{"positions": "rope", "rope_theta": 100000.0, "qk_norm": false, "tie_word_embeddings": false, "init_std_up": 0.0424, "final_lr_fraction": 0.0, "doc_mask": true, "train_tokens": 448900000}
Each number is 500 + 40 x the weight over the matrix's rms, rounded and kept within 0 to 999. Layers, rows and columns count from 0. Numbers have three digits each.

# q: layer 8 attention query, 576x576, rms 0.0958, rows 172-185, columns 192-287
# k: layer 8 attention key, 576x576, rms 0.0955, rows 172-185, columns 192-287
q172:559563511529486450471496510536511449528478475518481553489491529491486472553485590524536560556448473468520474524500501480531517481541480490503562528529473533542553514518517513483520532531527446471444484489487499500548516490571573497495500487459482493511511536519518456431486449533469492549
k172:542515458529474515535420500498463527506474459492513498531562499490497496436475518446534504462544506563477479488426505477499506473565502462543439488493467490525453520535480483420417532504504503510511567495471504488493474514473489521530533480494493528445480514493449524529531444458491461504
q173:490446470512489494457457497496440423548538456544522497570515423460445449559534420558588524555585539448546530549498475515531439460457527517511539482425477498485549426484449471462449450523532489489469470487368469541469536472518538467442492475502564502511448420509493519436498470500522539567
k173:504555543496443454472514475471509557467535499499467425541460487490533473484444509470487441449465425522481493446499438551408487446489514442519529530556475473437520522543536484536415540512468438419492512436511488429497505501531526550512492545508491555428457592520522523529420509492485414524
q174:528468489454517463438495471545513450427587510489544494502510399456497518546514498521484532486522501477474516489447500489471494602494474509431536518511542449488485497510464500505514446501472495519510486516459473466466485532523495507485499592583505508559523579544491438505518483476492495468
k174:532491520491510511487417506509501494528443513428482530501480472548535482549518485480398564478474463402508483503512474493441465542499472517507511461551464445531466482489391566497454617494467488493446458476462520557519470508502527449474437407533478429495524414508569500522525466427501599508
q175:538510564488531501511523520508556500564536540459506478450485510514448542521478457555553537523513535458484530482491511481501445496444507524503546543502445505543535489577474447503503499468459525526489496543507517487500423464472500464458450482495481529501477534537481491448419475481436520494
k175:522444532499524494542510454468536541532557513529499479504525535465584482496490595504437484494447496540501517505529533606459559481513513511496502564525449473546551482494513537513498535534509547473450524474586483523519506523431483477389524429545496526525494547427457599533489562440525497562
q176:478498541458561511488468510499508547488557444436538469480442454520512503471519470497478458566480490484562447528490492476480511577550445540512490480515437514497443551535473448438530459460398527438506479511517533496485435511451522477458486487557522586511562487511467467456475474501484530531
k176:480525483443449462572500507547468489485491528493499498586561491491547496519507491500445442521513514515533512526502509490499518479443443515448519489564532421484500494460478479523505469437546472471509486513439515447557435524476541441501483572460527555507464534516501500525510586495482504493
q177:506542484518509424579466478495540540466486430515505440495530500437492544448547484464440521470490544495440525532428493477503515472556407503556490493457542486463506546556494482510560507493531491487529545544485537493531495554491461455511495486504505496493520482528508471495500402537534462410
k177:454473534440511552478508495557537463475423456443495541475496515525499510432429475538479550604435514525513512544566524423542487484530449492544509446449494606494499481440505503534508529464463507501499502449482539476510502490442467532461407558541517478472561505546489448548496562517564554510
q178:505521534493531490448524460480425494441421509570549541447483499460421558528449457539590493486506509442469475540539463525551525497549567468486539537466495474558536522531474466535522509533543437435489486536490510494471482528595481528466516538564543536484509467561497486466568543511433524562
k178:518472482553459526460440485497501521479535439550554471468546513576471445515509550584524521447527493495522493441488486534518512567578492547602484564493500484481513485468568448461481534558428481498525574499546495512470558597472492498557507463488433496455531479535401497592479543495477499535
q179:525483518557430518545505464532514514486555507451571511522538437545499411512506549573432486559498531495527489521512478467474519499528504522537422551560537510487520512450507549459533540530511505510449555507450497504511525442549459517538468485548502367530473544496467533493504481487560455496
k179:491471483433489537489511512627558543542480497501517549488455540440514486513470477436544558487482504438465503570555500521491558566555503512527530444490469496485478542457467535489518463480509581503445520524501525526437523472499518449477549547442485518484521453478537517509392508487546501513
q180:491472564523450519537535502493460506438526500485508548554493468506522525512450477523434467503494532504552482473433502438478502527529511437512515500540505482526470433553473556494510533455448538523488537435459537502431450491507465523504459433451599467498523440499520426533551443500488493547
k180:522561505471502493457558520462547481542484459488460505483439475509502500490518486490460525496483504580439525554514496433610519471477480540479509518535488487483533529481489481534511502460514506466492473504478500417445474491418566511473533561468512522427489488463460524559482542577440496505
q181:454521520496519471525525503438478536587508555500522501498495554514441514516472417511531536495428497448466485504498507465521483597501484516529549511489536492433513527550524488556472427478538474453560527507531454505507561531530547463463496572574483491466496538479475513454473563522478493509
k181:526517494530464583514496419604461523447537418511469477604555506490492487450476498488509506454492450512488482558503484475509513503573520474553411515539514461463555504529582505550517556519452429486537496446465511448538602481535521455497584423420509506420531459507492522540529471520454482596
q182:467488510441496506460456482505498476511484564512518539418517513551511518453530472565510468440490462519509516503535552412446559506506467486505523490569413479475445460516436492499555471464477531462523457535422500505484471462589525411579548521565532516492483487482410506491502572507524576506
k182:537485509440502509455575468525523522466544503509542560456513493497481524497487499510512501503459424496578530530519425482490505524417566526545455505442495460551453509570531465537586463520479486509475451530514483530547565552430568483506532488492518521486528440438533554541476495482501521518
q183:502533514524506505480444400590507531551509478515434570534496487511529481592558421483522470531482551483534549448565528563461494402477523450547508502506511491478547557528478458558512499499508496431495550450493500505491505385464512502529463520521504464488485509545499535504454586503549490490
k183:496486495501490487451510490499557518555483479541460483525484524487533576433581508555558477509527488519535469548536536519471517426490461437510519441500454486524499515521484524480566474484458428508435535520513534460515487527464542485448526472471516464475473413427475504505553494460517518502
q184:516565482495523497492573511425477457516552541537575552485541485477465481467403492457538428508437484536517483477551460587529543502513497447495504472479492425504489486483524481531485580473534508503523420505551446489501520481570562484520478517527479544529456497493502466492468553539539518489
k184:478531429480528511494567492502497537536443531439576469475511464533504568516641565505552471430502462488485581524537494532485521524478549528488537533492493549506481485514476502563537482527473542514492568499549495509551545537512503526505513513539489490455513491564494459489541479503480499567
q185:536468476488581541530458494462553497471542445590449447520488554489534526488511473474491500478483485463468522521479464450478561492484467453584413499460413463489518453443507549526525468455548585454502467492485558484517515497579542486508527461608493485469551512544496504509475516509509540467
k185:437440560607495488477574521443455558449449557482489585515464559448538481444471456508499513497447480517519481449525487455527467523542462500521539584527552483498521527598536467549492488446524529510453427485582524541575437518438582461469426484510574495523534535489506573492494479539533471496